config.toml
n_kv_head = 12
d_mlp = 576
lr_head = 0.0096
schedule = "wsd"
decay_fraction = 1.0
steps = 5206
dataset = "wikipedia_en"
Each number is 128 + 24 x the weight over its row's rms, rounded and kept within 0 to 255. Layers, rows and columns count from 0. Numbers have three digits each. The size before them is the row's rms in percent of the matrix's.

# layer 13 attention output, 192x384, rms 0.084, rows 0-72, columns 0-191
105:097147176146153113183118135124107144118112129129131130127137124126077144114142141142154130097124201111161158118128123170145045201184104044125141121071140148088138091117192194098150160132069064116138139134121136158144091130120149151189100136119101130118109147131124109109090159137137163089101089115129109091118141141102118144078156127137143079150124138140120147124134104126098122141122133129129148132123144122123134146098140122159067108133138151135155184142157131132090132152138133086115149124127188098130163148111177100164146121078154089129130093164110150144075095067189156092
105:141112118124164129155123085138170150143118141140157153109138129086094130142104131106111128115128058110074135163109155069083138067092173108096086158156097118216152052033134159190083121076148045102126161089065134123170138133101150132121144076179124123145143183129137125120117105165125098109160151152147155123156140140085122167146141096139149098096138137129114114150136129133135129139142144117136136151147143146154121127121156131142105107113119158131128131120116148151104130108141134087164144120129123040139111204159103127139124166117097043144117089168107122108087129133094064183
103:112092162152148124117123125164135148106141115156145142093106096154154105163170118128083136136130174164104167154115197129179174179125122207175151149133150100204132070186167212109165094188073104111172132143086131120135143101148100171122134120106153118127108107154155131163107122119146121066098164131127136106134127115140165149164120125117132106125117147154148155131150183122176144125115128129111150149132119121136082115114140137140112115089133137173122127121172110122102117128130163191161131120127102163110096097074133091067118114102105126123163145176024118116086172145104136117
101:108185116111144103137129102142136155134085156076135126155104142106147130151168141111100140119108086150130126157139138142139100151144140201055094104101064055200145195103173082096070156122173135117158177120135125104120146089158092108116129091090166111120113130138141157140120097151145169175070109093133115166132099160171142171133143092150123122163104110136124140141173199145088136147108119096125155177120127138119133124122140086126150104124125132136136146141162148129080104110163121086110094101121121128177174125114160132054114193130114126150128138142155143133147077186114168104
100:150147114121132122138100135143103125161091147078116087158138094098093108097128096110155141106147164200107142099096112162152083084127158093142132086181074136143106104203060135088090131054103135151119125164093110182134132144143131091102122126178129105128093108139093136164098133163125134108130141149133156072117100147110156150147147103133126124147127160140109093123138164150094069113155147093130132146119158103111140081100132115099155102152156153134141115097104122161107074122107140160095139143075119115146118141087159097151117148141194146146134193200106162153086183100154162164
097:099137117134140193114133139122122111146104131090149109134107164105102164112143149086106167096148097092122169136140123155124119065141172097085166180139128152146063097114105120145161081021115086087140151163152123143174137121137119122129075103145151114144126134085153091162161123143136148131116148070134097129106124182124143114122158131128115121136120151194132115158169110101145105162154124157152142114145138141136130167108117144143088122119143123170149175148151137108119120123105138115100149136053103165150188130089064150142082172172114102115151144153145089164131072208196155112
098:117090164158170104130119134172142134133140157131105139168178081134121123099117112115080098119140107110105076104134134147036131122111169098102140112129085115127165123165157159125068174093126168120147140143145118121139112142133128109121137139120136116174137116054152111102102132168136129187133164137120115163072124114108133172145187142111146140137126119132104138119114118105086156111132142137106119138171187130140110159092150137082146137108093153113107162136137115118143143129134156081095130119090158075101141102079169121111116108133160082165162095059108033057150143069097149174
092:129099121120122131181116138105155156145163123142159135100138151110091085125159126142136116100156114113134140164079110140092138096055082179144130154167156082115176046125183062164065161120062109144121115149135093139135111116114126121167122108168110133137136086145170097164148110117127095148126152127102122132112118143102102170090109138109163101181158129129160178160182128082130142158122133149135174146074106141110120139088137119123133158138108145149154150134137134119127153110107135124130165108141094091089148112145135188211168098059079093166113152120135112169143100082159161158
099:150158113122133112121123121106136145112125092160114165152154122157144145118157100100115126164128059124135107098148139101143144061107068156095130082119202106107167102155148105141166172115099091143140127096131123093137145125148070153103119127113081074149156115087128151196094143147116121136103169161126125161091128101161103192123085126178127125109089060161170089137091073116172113131116117153162143105081105114139133118128118148103137087129135147124125100112157135149137122121131113112148170125171127159174143068101092156106134160129173095197111067147126129120065082093134123175
096:103083160130154114138135140149139112117171113091116113124147089114093129108182118154139124132137112167128046128094098124174151138165115171098120171108147115100195120132120122084070030065108159126152117127153142171165151114100083117151127114134133136154122085121134133123125129128113136118132136134107141103148094124143101121075114119099104137150152135114130158147154116099099164145145119131110143119173116155143098133145148140156093141114138153150135116133123118098130157133155143014165182094154084178144093105079108075155115142142173205101097152146155127121116124160130151094
095:128148092120139139129126121121125182155106158183151145159131109097108112124126165088161170158111093127128080151193147192130075125124121222109025125120134172122171140194138103149135127081110122097090131125131089137101139095092162134100102108116104116122150141143102109138179125120137129153144128120143139084072179120105113146135146121118090107117085124166163138120128137106136084122157134099115115134109138123137143131129123097098133099147128152153126166147125131151138157133157120137110158140073105161126063149165131182145142149133137145119187085119120205169180100049167052191
100:074120140103143136162136130122129142155094125157146147103140086159148107145128144128135135137138120120060150118094063137105147155069156102133090104159074188169049107110145099159106203142184171146147164118106152107046128134081181119145139118150107126123129117133116154119113167086158173119132111065152095123145161105143125138122099087123159120116169138124124159113127125133134119176120109123145147156105095127124123126095184134126111127104160117118139128131155091118090126144128137106116085140172169143152147166148116096156120157159163125140123178132126083147053110117136080192
096:157117138099157148107104169172166131115147130114099139116135066091154118114146116124127105135157180173160176118166192093123155072114130128107113137117083070127107085051116090084112102059053152131130153153148112131124118147134121127137121160112100122113123148105096113160166104137139173153162106115144098141197133113087118151154123139123081150151137100058087110140122127134106127096158114138134140132134153132161094126159156122146132110144138113121111140133120134112102149126138133128134105155161144043151088081138189105183091135100138153118085143099151073085090139096070096161
104:106160092145146115136133121144123120105126159150145162150164119148128090145132125120152141097114118177092134122138136106137041131122077120132165133080071162183147135120158144119130158160153192130129129127126162131091152116158116119152095108151110131137146133106124127144134085129128145125098151102147130089124097088131140141125106155120108119080140133147105125138089170122112098158110168126106134157091129151097092132128086129127161143137081115194128105102144089140121171138097114051093079143178162156065125120178140200186118100110109121164172162163157173219100151110181153090
104:130113105149091101120148112099115108147127141110090115124100171129138140122138103146153112130129098116144118115134195152092077171159190057030110071139103057115143108076123135078102074177092124161105141155158173146116090141128158107153165134145139148094096131091166127075092136100147119137170171122161157112120139150124127132072076162131104127145133130165130168122152100131112117180131124166120128127126104155141151136149094108077160122115167111133112145102119093098155155095169133110124147101168112107174095115146117141204105093101090105140128122159057079147143112118106114088
099:104119114117138139104124148144170113128141167103143136123116082138102138145107146130127140108090106117146120122124109135147121059110157147169210177152130184076129044110167143051099109167174130121086125103133096173108143137161108144110130122113062138103134120149118137134142144081099142129140175099151088218111107124112132108130181157109107111085127074102108094162113149162106059116134151154071110130085092117159135148152113099135147134134107112168161124115118137125098161087110131115106156104184128129131067096099173148116131140138062061101118089126068114087132138143113145127
105:124149129159133104101143131175109137158144128114110092163158126156124105161128144148123121141098152115147155089131176114112111108081165128185120081169091069087023117095140126175121109161100110115165134123120128167136132143160120138203174131162142085115073106173120144147148122115117167145122119181139085167123100145151131157143093133166088146102108101138163138126095144061117089131192150117139101137087115145136122127110094133148091132141134106166143105131139140116105131158115154064092094075109094087112157057128115113122122115073103105108136150122211067097134101159115155135
101:111114142121099102142145126113119150092103075123142149136143130092108132160139145128175119146104148177110164170121142107127168059138105190122175114126178090150182157162033165167090213076168097111133097124142112135123109171145141118136152137108165132179144147140135165101156134115120097144137122115126100143170080117085167113137080147079148140104156119117071129081149182092173106124115147133123127157129121132134117182143164106097125135120154101102134153099147109127118125132115135134124092103092131130090146089121036123157164095088091122115155082184119103111120128162110155138
099:135097100116127093127119140130139123122123116178154161141156114162140179107124110122140110128140098090249102108106061130043114058088070187140147123081123146163111087143093185130083180088156148132110142114123139137126116131113126120117134135119136098094133095147168135137122123128114175123148157120111148141096139168133125127101167086149120125111115112178142116171145088141118107108119071131129128125130110102104131113114144128097142119119132126101125132139117144128143134109139104184101070118128088173137124165125183102131076117129142134194055118098125113167135164148079201124
103:127123140179124154125112098132076156156134145112109138146147134131158132117140110154122139143117075109118142211090168108127197147047106202144064105160185144179141127154162112112198135088156151180108146103128115129152140103104132153123120140157124116132154164123092103117152119115137133143123142153155124168185146114150108139126106102119093116171146098149059134124120108137110096144176113108102114174115181155151108106137112124089128149134071130144125114123151132101137129126129154149098097113129159134160106121183155109102164043162100131125103180153134110101151158074131067114
104:093212152096112111143140113136111085124085141136109146114140127167112098126144117168121143118133116132115157139136194203182162094148124079117175182113123182152090104033136165208115180114115131106098118120141127142120156122147137107139150104109138122108147157095098114118125159122102117091193166115142099129175120144130134128116161089143151154142107135146134145197048131123161171119157140176158117101121120075108158112108131155121157152125095122102133072123151119152130075139087128043115109123167096118156096172108134114127130131115142133116167135134101128081127102128185146104
096:127113147102112091167175123139160103109122103092119082133100127125105105158157114143074113140124098178211189097070069113177169188093137119083150104098176192141146110143172127149107163131136112081102175091119134130124108112151171141121101111137138149152165147067155146116147117147130120146134084147102141168148167135134104146146153143112127147149089162099140151080091103147148152102137117102149136146143125127142073101117124122135093128120114144137097132112095137118159154108136122159140094189143129082129160063121071143098099094116146145130213130114142133086102134157110085150
101:140156151098140114136152093128080098103094113127127143119146116120113126125168130115119144119096101130094103144099118164132167072083092100117148199124093156148120097130137146139139088160105149085148118111150168164131094125149095138166142171123146113129088112164131107116093091145087170153149108120111101102126157064123130179080108102131084093155127121110165110169119103112080127129055183118097161108112148128117163141124114128101147073110086110125139141172154147154082107126144154145232109164156103138132124119208179110087090096110179090127179115156129166103138120173130134186
100:143143124151164145133093116150144089113151113122132085149102121099127149106120132126170125155119144083126133138038068148106111131155058103167170200130151151171135212136104080129149083186090080106140153117143143135107161087122148101142140120109156165154111133145174141106150045142129132130105173155080078172152128154100115130108125094151130143127125105129145144151118106174104174096151096126108123108119146125106136106163140136137126118180136139124155133113125126148140139084113149115150106167132147155082222135117153063132110118103135155119137149230109174034126103121083141137
095:141098175179154091100132131131128140120109122094146097165149150106110139106146076121155141130119162126125145142155140093118104215200092111088136170102129214169190049155075112183093170117171178100107139159116161124133162132142127139078118103134131161134122113101095112146134165150125145133155134141088161168079150098151156113111133137135100129133151145124118130179133092140108114136167110134126170169087147161120146143138137111132110107108143147147106133141129100125155103153114102116090210122136141158113138086156148106116129166102092144125147125160206112093111098114117097166
106:106130128124176143104142118119128142195129133135115121136170137147080159135191120131108116116147072144168102102114136076118236133160143210133092155138123115112107131174216124157151105166142095122155190182100135104117138103123160133143114124136156085114139099140135151106139138143151106127142134087083153130064126105136086159136140080125148137143091142159137143146134133160140143176151155096086138112119115141131096070096122134170116144150140119135169129147133090117087137168114167082154126143106184094122146146105193129117092153143160132162043101110084096080087132104140108133
098:167135069149130120151108140164138117091050113096162110147129153117106149143161132102108154106135205153047187137155145168158101181126148185100126154124077126069137113180086105109119139177158113112122107128133127122144110128121145160108142149123130127079119185163101141158089114137128159090129140102125122159138160101114149144114109117133146135160130132164124113161142142125123088068139091116110151088089075132156091118132129088167145145168114141157151127118186138197179150118110109168148110114133125105151047125203101152162087134099165133165123143090106099161155119096154137101
097:140156112101161130116131152146117135134160108119139124155098143119132150152105138113142120119119141062126126013112132102197163112141155129132126110082177179081151175139129109218032130182148134175171141115142110137155160139182078101157089140145119143131082168166137126120133127139120096167107173098073126155178081138138150085122138061146091148126103086111089127108093132057166152121133106132160126110101127119144111099107114129125141154132135116124148116099124134161113135107147100146103094149158124119116166065154114119126071133140169124089115091138156146159167143073088096094
103:124127165146155172114129118148145116100118149145140125134130133130078104149115178149125163109159032193171118119188146173136090074106147104127173121061131112116174196153108191163134121094203145132112157160122116111100141152167105103119134162129127104117127126116163151112156104116175154133142076108104103157156133117071134095094151124082128120092165144123140106107109126147122084164174119184106128123121124106133136108135141139126146166128112115169125138086087134157145104112144138170125144167144111152128102115090093132190114135176140080071125052124203173135095117068128115112
091:124124157154140144129141135142143140096135118138112154124101125159123113166129105083136089138131120141091134151109115125152144088163069112113059087066107142075089046161173105127133099096131166156110112169116117089131086148115108129070103107121102070115171142127106087096134085140133115163083096164125115123091093131127109139149107110143180125129070116158124180098156136129147135128114108130156131137135143139144105131146104161088128127147101134110107128117151155118155110147155113127153235104151134138113135128128062126187157199150050119123143132114112166117067138175108125126
098:064120132140127154135141186137122137067166075132163140133129130144136138130122118076151153152122153124087070106051195109147121095146098107179165103180091126142192116152134094157156071171071189132146118150116125116185112123111150150105131125128167122122130175137143126095081157140147101147146171122106117101167134183128143141109128135103138122146117096168149141097110111116162123067100113164160121100133104157121136121138148140169136156172090131162174102130174170194130143106136060128108103080115111089155124135121133096174127157127110124081124149137107161115090119131148107170
102:120138149106134127126149053125150138120172128089150122106108133108132109146158138111120118139149090133038082187141124152180085148165089145175176116172084103171067105082078157162111112072215108140114149112119169153150116128142153109135132119158171113171114143147149096123153135110107111132123127115143110161128142117158125081133138106111094098124114120107121124131152147139161152147119115126127153152159139131118111125096097132111128103123129114109120123154135160094128163119154130076110082204105069131148188076152123173114091123112198151109183100105122097113116189137029110124
099:158159147093119136122133163117082147135131122146148151121126095144102104134160146162150130132127155087170134114125093086115195178133152150047084068111054102172110108157098171115151120098152148123142154108109075086132120090127138123097147096112127111200142087080109132104114110072159085124141143150138084187151102118100125152128109155124130080105137137112162148111155133112148204130175113129142142115121110112153127112127112130141127094117164125161123114122102121135112126083126097123122138115134048120096098153104136132146213135142096122103153097120078075097174178154174105084
101:142108148118149157103130113102137126115112144128113121178115145174112155119133103120138121122165131141152046109126070216155126149195106082202126168083104120188136071096143136127117108094122131164118107101140134098149131062156137098109112131118135122137099146131146100138084139100157103111093131177157152161147130114133178122152112117104116139104085142110144133148097123129160094111117152093122102181138171117101124099120132118110160125126083109127071085078124099077159133114137128212120157103102162079105106151110103110206130150186132125148134087110126084131129117183188136150
102:136126084131132135094149105161107125098120125099099132134122116132143123175116107152126127137149168037118079133163101096151153182110088167110154127049147166153123095138128124190065067081138138099121151121122144110131101136084146110116149158162143092141141117137184107139129167193090117114182114163145049122131122174150107120157129127115147120142146122135126112129069126087157101113119165123146146090113135087130135123124110143125154160126079114134164135134133123127130097121136192123079146159115171088091128182073153183150072138125148079113154100133170089142123139162107195133
100:119151159099127131094151135134129162126125114120114169139195162137124080126117144089150127123130155163153139160122107177181142134181175062116191125187067111134131127187123150145088147192111124135135101149108114106147163075077118102125124094140159143132119140137129146122105152093112150141076130117165127139136140201156148202109144090101123161078125142136147115172109137107104112158140152146135127137089136086104122104120095128110127141139141098172140091098122070169132139128109151143190097159149150222132143114109163097141148148117127130168144154124137096113206126112082120224
100:154153071101109134118152131137114130115125136147133157111146077164146138140122114139144104127150105124175083138158142136089153148061167139161108219143192075116152094141102168120123117144158161155108095153123103115137152138138164132139115113124105167126103097142144149137124125077135160144094122138138138131126107134135111129122136151189157127105113128071086143132123121136110104131109135154150135103117075115114135101133100130119088118116141116151129124121128112131118088113081152112140155130066164154182144125097101191097091156110101061070128150155042231171186113136125160177
101:121097143127159127095147171167112164088109085123142134126142122146170130099136104103107148143103143103096109092121159198146193082110084141104131139087123213199112139098154129125107148113147096162100115144118108166117109126158128129120131114086108123133117150144156144146139140146158147113155121102116076202156076134100136127141123119109123162102172169117144135105063124144118090131105131104119108136135115126135136107142112139119128152115113143134148173095132086143144099104089144065163116102133164089109189094095114126132186149151122143128135123153147134194135167177186161171
094:101096116149118142147139087095158157136154134145117162139150128121125139133111157095150133168113097200093162071163204129125163083110119115128115165054099081108090117130226148108090078167219109148161119146110155120155065134142133108132149133129151120140139138143128080150125122147161101148151112122149107122158170151135142163105079129144072125089133150122095102116086116113119118110136097119152128132173118111142160139111112111121116126128131122107147125139120150114106099119171138150067167160147143115164132141151124051091132129205179098151050176136154078141094109108102159151
107:120156095128121129127117133160118105125112150133098115121092127095129142167147124146165143122136161196100106152031159153101139110161090142223133150154171117071093140207127068115161145211134123164126100092136119161145114117133127144123143128168134169146171138157149131101100153125171099147120128166083142107184141081111149118148159109145090125154135103130118106147116124119128122078138159074136139138131141118140118110122124141149139107150111140147102103122123132133150126135124124102156122107129078080139122106061233177121136157133182183056112134117052122157119113139151073140
103:070140146093151167092148153134115140133123135113129172116115106133135120125140103163133133118144090165154129107155109060053122145138133122121116130101152146102089198171166090136210062106096164168130128109083147177110124141099110111156122133134146150125165114085093114143131102133152116127144151143147116097123125121127114156138115126110152150121140129068110147147101141155129156149121149146112131127121128137124156159117108151131155090120123140110141121118067092098085147111130125098045094048122191134161159076131139085039131104106154195150132039098103209109125143066146126123
101:096078143132138115067149141141096120092132122133127148158100100142195147171088177100090144114099077095102139186106126118128129192107120087020169094159090142072152112209090115093165126181153153143163120118138097150122101156129133152120143091120130099129145135109060097112130152126125121138182130140101146131128143111095111101143127132163115142116176089067141125100105103120126129118162168099125103117172148108124116147114109125150107153126106149122141124127102149096120118156111163109154129183181107095096174104173157128126152181104138125154145165117161109114104139114202085112
098:158153098119132128087098131163138110141126105081147103099105128125112175171119136120127127093165046130137135061118086090141110151092111131224196164107116095143174136117112080143151144152154174137111114169092126123107140127117148140135125156145115106114156086146131119108144103123150132137144119102141100104164166162084101105129133106161106150149131134070112092091145139095179105131129122116151125130124121142160118112128134151123085125135173122144142147124135125155103116142103097096127131109186112100185109086193133103188202129127102089167153066082201186165102138145163144059
103:147126125152103133163121113131093129106100143129141135082134109176144126138112135149159127117117135155161167158126132070139080157053155122067122123081124085111200050077112016202157094237082087121149164115125129169158153153108128125138156119070158150092118114117143125160125163128154108124114116139121099148108149112119107126092144114126140135118081144151085151134138137105123101075133145130114121130123147114127133142157143152111160164131124120127127141117125134136117142123144121125095129103111136157169087108078133074143058100085177110145102100101155158137161166153191114122
100:134126109142114156091105149116135146085098131094161156115129150115080109139120102096117109163123083092162105149185131177166176121156086089147082154088068140163143084130197145199087138148130127124136143156153075175159110139128180174177116105121122070105145155093120135151140151125115121168066142098108098111100089157082143109109087114108128109155182153100136114102120125167118122148160171110122106098121085140155148147131133101153168124152116111154131136140120136136177119131090131080134037161087128166151144161110134081167166121163096136148129107106112129144128084095096144162
105:133132123120096141116118116131118138155159129101120117147136126147133143099103129138125129151131086155106152153079132161133061162102144163102065077076068161158123095096050131071194111130118220103101133118133115112137180179131168146121124106129087125152125093121112150125167114182106100129092154126092156052106112104073104138113151162152151120155149149164100090169171098146117129125120134120129104104136135163120118126114136126107123150142140122130115127153112127110114131124117146093168074091139130113086136113156127156152086067134179095101076137117216118077176144122173157097
102:168140151136127118104104098079162148126187099146097130161104165123129145156120109090107170182137084122166155074137131097196136057087131145112108093167112135169199164097102113145166127149166115112142139163110130099108124137120117124111168157104137131081113098103176123154150091112139129142113103134115148150080147121147131104168103144153114137127136101124124140082170138127089133129136052138141164127138128165140148118108159118099140164132114098126122126154138168113174090151127131110116138138128153082125162084107174084152100093140108183075153171186096156154188164167091134111
103:151104143166135161186143101121113121110150111129142157156106096112134148124135127100149136118122132102114082127114137155098186164138052124125127112180117167077208069107152110118117126096111117140091133083153106126084129122117145104115128123136127126126106147172133146123102097138144110148116151132101126094135097169071142148140080134126165118142090135117141121184164176114125131135091130098118143092124178131164142078160143139155131067113119153094120179150132132123122094113162145211033092120121166171091150115079128135105092106130152132128185172120077089117208146099079165124
101:166122088108115113110125140105178138176113113149151133108139147154085117139162121124087172125090112200104119100128155094104193046133102097060063133178106168154154168091164144177144099137168194116119109106148137099100101147157133089113146138123140089132163149108107116166142123110130108153159144088120091156181151137134088156117154131115161097132057123125085093145090126170167124152177106098131138139137094084130119119091117103117128135129152112127111126146139184140154123112107116069075150176133131201098136146057157129156205098147156118099116138121127138148108143104119144155
098:117180121097138152145096128130097104156112122122119177121162125180134117110117112138155135138140190134088174089145109164144185130143085182125146240156164136118146120085081203167167189093225099125130122110140121115161135144145114078131104119099109145114127149124141107148137131127119131110087142117160168115130159099121108157076126144165110151127113156148131137170115160115088092094105107123108141088150128154135146096124144143123165125134126101109107113115140117100148101144103112188134152130153155096126206119121163158128153106079150127128044110168122108100095141165158076125
100:127126165128129153134140121150150131130124158075141124102119154130085127139098128127111143158081136069133076056069090139152123067122156104060185104139084119104160051097086133051195147152150123136126100158099156098124124154113161102083118113132140098104086141130132163158139085139112150133123098155165175102114158069146152152092120145121133103108118131116095120138115121144058143106118101111115134137104118169133097134156135152119099173144138123157143124129131129099117149123163157165107127187144113164150247132156098138137116117110117176113026103120110128123117087092184129149
103:124136156107112096134113144097111081127103127106146111112121144122149112103129111141165142144163095130128093146127093067133070154118178099107163110127112032176105183139226205095173152123094101149143133137144096123150150142121144115134149146153147123151108172125124115138124173108105144133119102163137120100125111110128118113122090122136157181128107095142137120102133128133093092109104136112145080134120143118129155131124136138156160126129123108123126126107108135131144108195094097126054155183164130111202116180135133128164169071052170120160168157196190123127143118159137080151
099:151140085119149149127097119067124147119137137145143131094140142144125099137154116091100186119117076157083076126240107108183080153194108079102131126119144060137078119110125094082085119089109095139138117149144103136120147108135133112157133110172092138130107136153168079142138149138160125119134140074090122111128160101101135159131152146101095132099139115148145149102138117134168128130127097127146140072112106099129153163110131126112161114093117147142107160129128144182140133174106101167138052121142160075068156084096117124130129115151066161171137112108111182100133137071127134120
096:141108107127136117146139148076161139160163100143131130128141100158154124131125151137119130145152059039103106106091115098033081136120069045149118160081111091151099178185094197122104121133148132162101107114128130117164132134129142108128095138178166144131142122147100141151114083118119106101131142105077080145119180144096144139145137107130114109092107140144113119072091126135143147105137135118121123121188120113129132103120107145087152108107135126106104133133127150169132125112142149166044132139114161120079101104099133146130145141152163189104117166199175105158076195067138120135
097:117157167156146154160110092089105111085101126093121140131124164113135129094134126096103159150127164192184118100100109148178122041169164116104144147109168115127090110132167056058206102198149121136112123109165145150110116088145108150112139123129104139117140122121103135099138161137132120095129152079131114132154109096099148102133134139128131161133111176093134170176128132167106140172154083138147143139126123129117153146134136133136109106118109139111105140133167111109106121129102130120091101127057093122134162127157151088173148112102105104197101168137235111072164167129118081107
102:134112116114171139132127149103093159179140105138122139124102129175115122115171134155141125142147140110133194187154131098137135123061122092024105212108094097117177101166092136143172181159138079113115132114121137143146113117133138119146113133156164133130117110138162109105166134100115090124129135143178095114135122130132107123100118104140163130154123160118124130156128154149135094128161101135103123115094153108161134134113129148117139142138105146140129114116113112149121142135130136116178127189136149058147105160122096122053200099106121140091124149084185145173092107096009185071
103:132076145139102125143137093126168155144116075140137105157075154155153131134111134094134089160128043191050076079125072107114137163151118107115161233106067140147126092156120099089080208099093117118119100106144106066145173137112148122123096129121114119134129094122131129131091121145127093147179122152121165109148112149103141147165124098163114111088136107108124142150148130114149159090132127096131084147109102107154108104132112114143113130154165119139137094112127140116104160084126194078098165128130093125135105064122133087157143093138147164135095138098108125148169134119118118098
103:131182128115142151135118129152127121114096136115178091126152146151133124152117126123136140114126087084135194155110140158031112064093175154133085171117172157138100109140158127101062135178178098094155119128103142116143133147146136126130150118109090127145156140118124172141131105174108127145187074160163120121106156100103121146160184168187142086086157114123105102133125113126088129109123119133149155115129133121133154155084111155140141176142123119093106116130133128125121123117123123151160135166097105081123061160127103110159107141181163238133207102103119161083145161168098110099
099:132147166143119153109127161116127128138101095112143112155102128115133114133131102148152114152136161144117126093103135167101102208090060116164113147104146134131115186096122087146153116138132059128126123143124126139134123154150131097131099110154135138162146116130088083111094112115113111107164186123094135156140086125093145097137052116167076147132150145121135110150104112151103182121141115137133124109110111167140152134140132112151120149149146140151154073105113129164136088149084149126074108182179080137154073127125090085065079145091175127176164114057105153147096124056172083084
102:115110132109093122109162074126130107119156175109108183123078141156070098143095132126114128090116107102079041121111128202107119159156086157109065106123056127148124119144094175161184173149149179129116134128143133127147128160150143138112097126141124152094107132157135123145123117140150187124165120136154150127152129114124096139096142121145138093103144132091125094096158138142174138157108169200106122128136109122126119165114102118076131169105119107139130183131137157067124165103166151157156159152126065138162133045073091132080114108123109109180149154152145121153208103112122135176
103:135148130086152095157115135133096113124097128119111121125119128136149167131145137075069111116122124111068192163113089171152059157193159147149138158142133072100124098094134117169118144109095058142117108128090085075118122138115120111181115142119123155134093161097120108137154106103116132128154118139105160166097183099190131122129141170134144101132161161148141105118122139135125115113075124129152165136121134141125104124100134167128106135134095090125095139143128131128137137127119112184125132179142157188104187194200148107139107154218106117113105152096166171101144084141133188089
105:110142168156119135163164143141135135108169115128137143139143113091133140160142129145176124137136120088193110145232133121158098152162187215132164157117051137091191117111142124063109205177101167169093133096145129082137138097142114145139178138180124150135137127136105121139102121118143153151074107111100143124117158118107155113113141125135159117157142119159123130144129131110153094142098143138111126151122135131103144157168134156137136102120119147108109159113157125132112162133122082107110108176154160147160122107096185129144207126212154077164152187140135187109112153129105079155
105:130143130131100126150137154127122127088127140123152103095094138103111141128151135116126152097142084137128202073199139130113141185057120057216074183131119123067098154113159169083126066136136219116114143113127136100129136122112119110146121143131130115160119104143145131090155117119149123124168131127068080151093127197137091160174116153139156152133129116137149118103130080154139167195149098134133130120111117137132136138116124109143123146141125179133164159128100126132142100134132114121074151126102107112114118152118132168106170110122141194047117091076094133101164146117157159186
096:098164116208119158112129096155078113144128115148134087166074189098136158137142105138142129113178116125160140146118203123151095150126202108072111153111136159127167163095115227165084119022135160148151136121160138146102156149152130122130100131138079124153101147138119123111107069152109116112155106143080116158108138186141153102104106128152108119140125125123111102157145136146159130131104106103129096119148132142138121115112097127118111143138163128111123101133100120118129115160135143119170108085097148108139180136097202090175105058091146126171145132089111110031092140114095127098
108:111171129165131162154130141162187163133103137114111173128122123132153190100130125128112112165101144066173148065148136180125185183153126144060077188093049155131126156162156150168092088039123116129140166141149134140121096106128100151088133121125116133139112133091125101164160119146149134109117121131180134131131112150126097120140121151140159179168115104149116129151077114181164152131115082125123098147104109128077110149139158136146122123148128170075148116120138145114132138122098150142122160152155165163128114155109138177094071096137113176129156123129145091110097109141148127127
094:114128111136091150117174113111154097090163101127199156135114103128140136122161131096145143105155019165171054116155170205107132150157146101068098142084111190143141107095115055091172139175144107076146112133168153103142110140152112167108135128102103134095119159104130111116119125075146157143091096127144140114067128148102140148145141157121115121138124113157115122047113109118159144141136156165158116097128121124091125128121108114128150123162170122116126137109122132146123131115099077066102111126132084098160097107158104163144140147112135072121116160120131122153125121112134131096
105:125160079158112154124123096126086119101137102128109106129120115084148115161103103124148135114100042118101136149147208164127097126154027178181089106138067113132133078114177135103163109161057196114136160129138136139103082129155086142165140156131163122133133133095120125121142119152173114048109127195111176145070143116132105172124096131149116123153159154150159126134118161123148109112140145139163103092122096124147110161130152151142098151119126139146137127131134102132122145143147196119124107125157172124135099214153114099101186153138141159133103097113153101072094145133117123104
103:138118119093128147115100141127132116108126151126157118133143139170118118138127136151123111128128103092114186233188140157086075152145158105065197108113077163088031153139133095202186052168119209093131165099120118102103126108111161121105164133142141114114106091110109129149140079120137109158137119147118083104128068128144119118077153102112105084117131143122110127154143089108130108126110112118127143102155124107116112121111150117108138133124105145120123132139138111129157141104154134103108094032138087170129142150114118184109190134153113099102114099144163130152117112082057128129
099:096104116156131126111169120131097104105047152099154105150136136073101128143139125137132138113142116140098120073129186080111168090104000149105196206127105159181061095109183167159114178089129067104145157142166101113150114090149093105122131114122123086144132122152122119132128138141135137100122157131093144129156139136134123123087146150119111118134144132130178131163170105090111129166125143133115166139106166104146123133168129137125105109145144124106126141108121112144128152126113109101150115107138157078140121181060106200125106088099149126111132146089215171173171125131067113125
097:112113133116129158143118103151138178177188135142102113173162102149116149105106103189150136143136131129153125206026124173140105068087128145149172129148153082115106147111185159090171107128173160081124121148096157168119121129137139098120156109149103149117141160143126128137123117142146098132093154146115124090167076125101113127160125125134180150149125174091127109135139111148118149128152103136113120139110127116120136101130156143163122147143130178101134130136095154113110080113154161139096070132138139087101085115174083127144126155096139150146175195070158089159115052122208129163
096:123148119122124153150091160126112126124106169128104111115138134108135101112126131127134153136105115167113052146100160203115175156104148098082133091123133151148038127127237106146145152196191108125124093100103132116139104118095171118085106109079106146139149124142155110150083122169095138101121139097100121159109101097145099123224082141086093157150133120103134120151133151136094150151125123129172125146096164114130139129149127132161143122145131153111124128126157119130146113164132145148112139180146154145167106056127151155110057170109143105050078138098108174107150107095075153120
107:171163139143091138144113100136145161141144163109161110117103150163158153127102099139159122114131121117071137138150154133047148212065113131172180144039194079150069166166124101190085090128181114121127100105116126113111106108113143151152140127130114118117128159057142080129116093101122086153103144130117141115148120143140088160095115150125126128150079094124117207185135096131156112115155111133125121137146136142109127142141126109129111117170134146111123151147152116102167120141171117087149099135159102148124079160124156130125145135120142137182100105153102126161117124184209095165
107:132120108162095129163121126113123129103123106130091125091103161120132081135147118153113081114110106113123122080177120064132125056143135157181201157107146100167155211055106158051115163154193118153129133090073107129120115093139113106141137172133138129138135126142094152135115114118109112130127134140074127146119132120087125118093148118143147129123118145149088147116159195074163088118134131078146137122149108084168135107094117119117113146092119111112135153098152116125143141123179164124128136115176139102194102144190097114085115135101038167177185118156117103106092220152137148153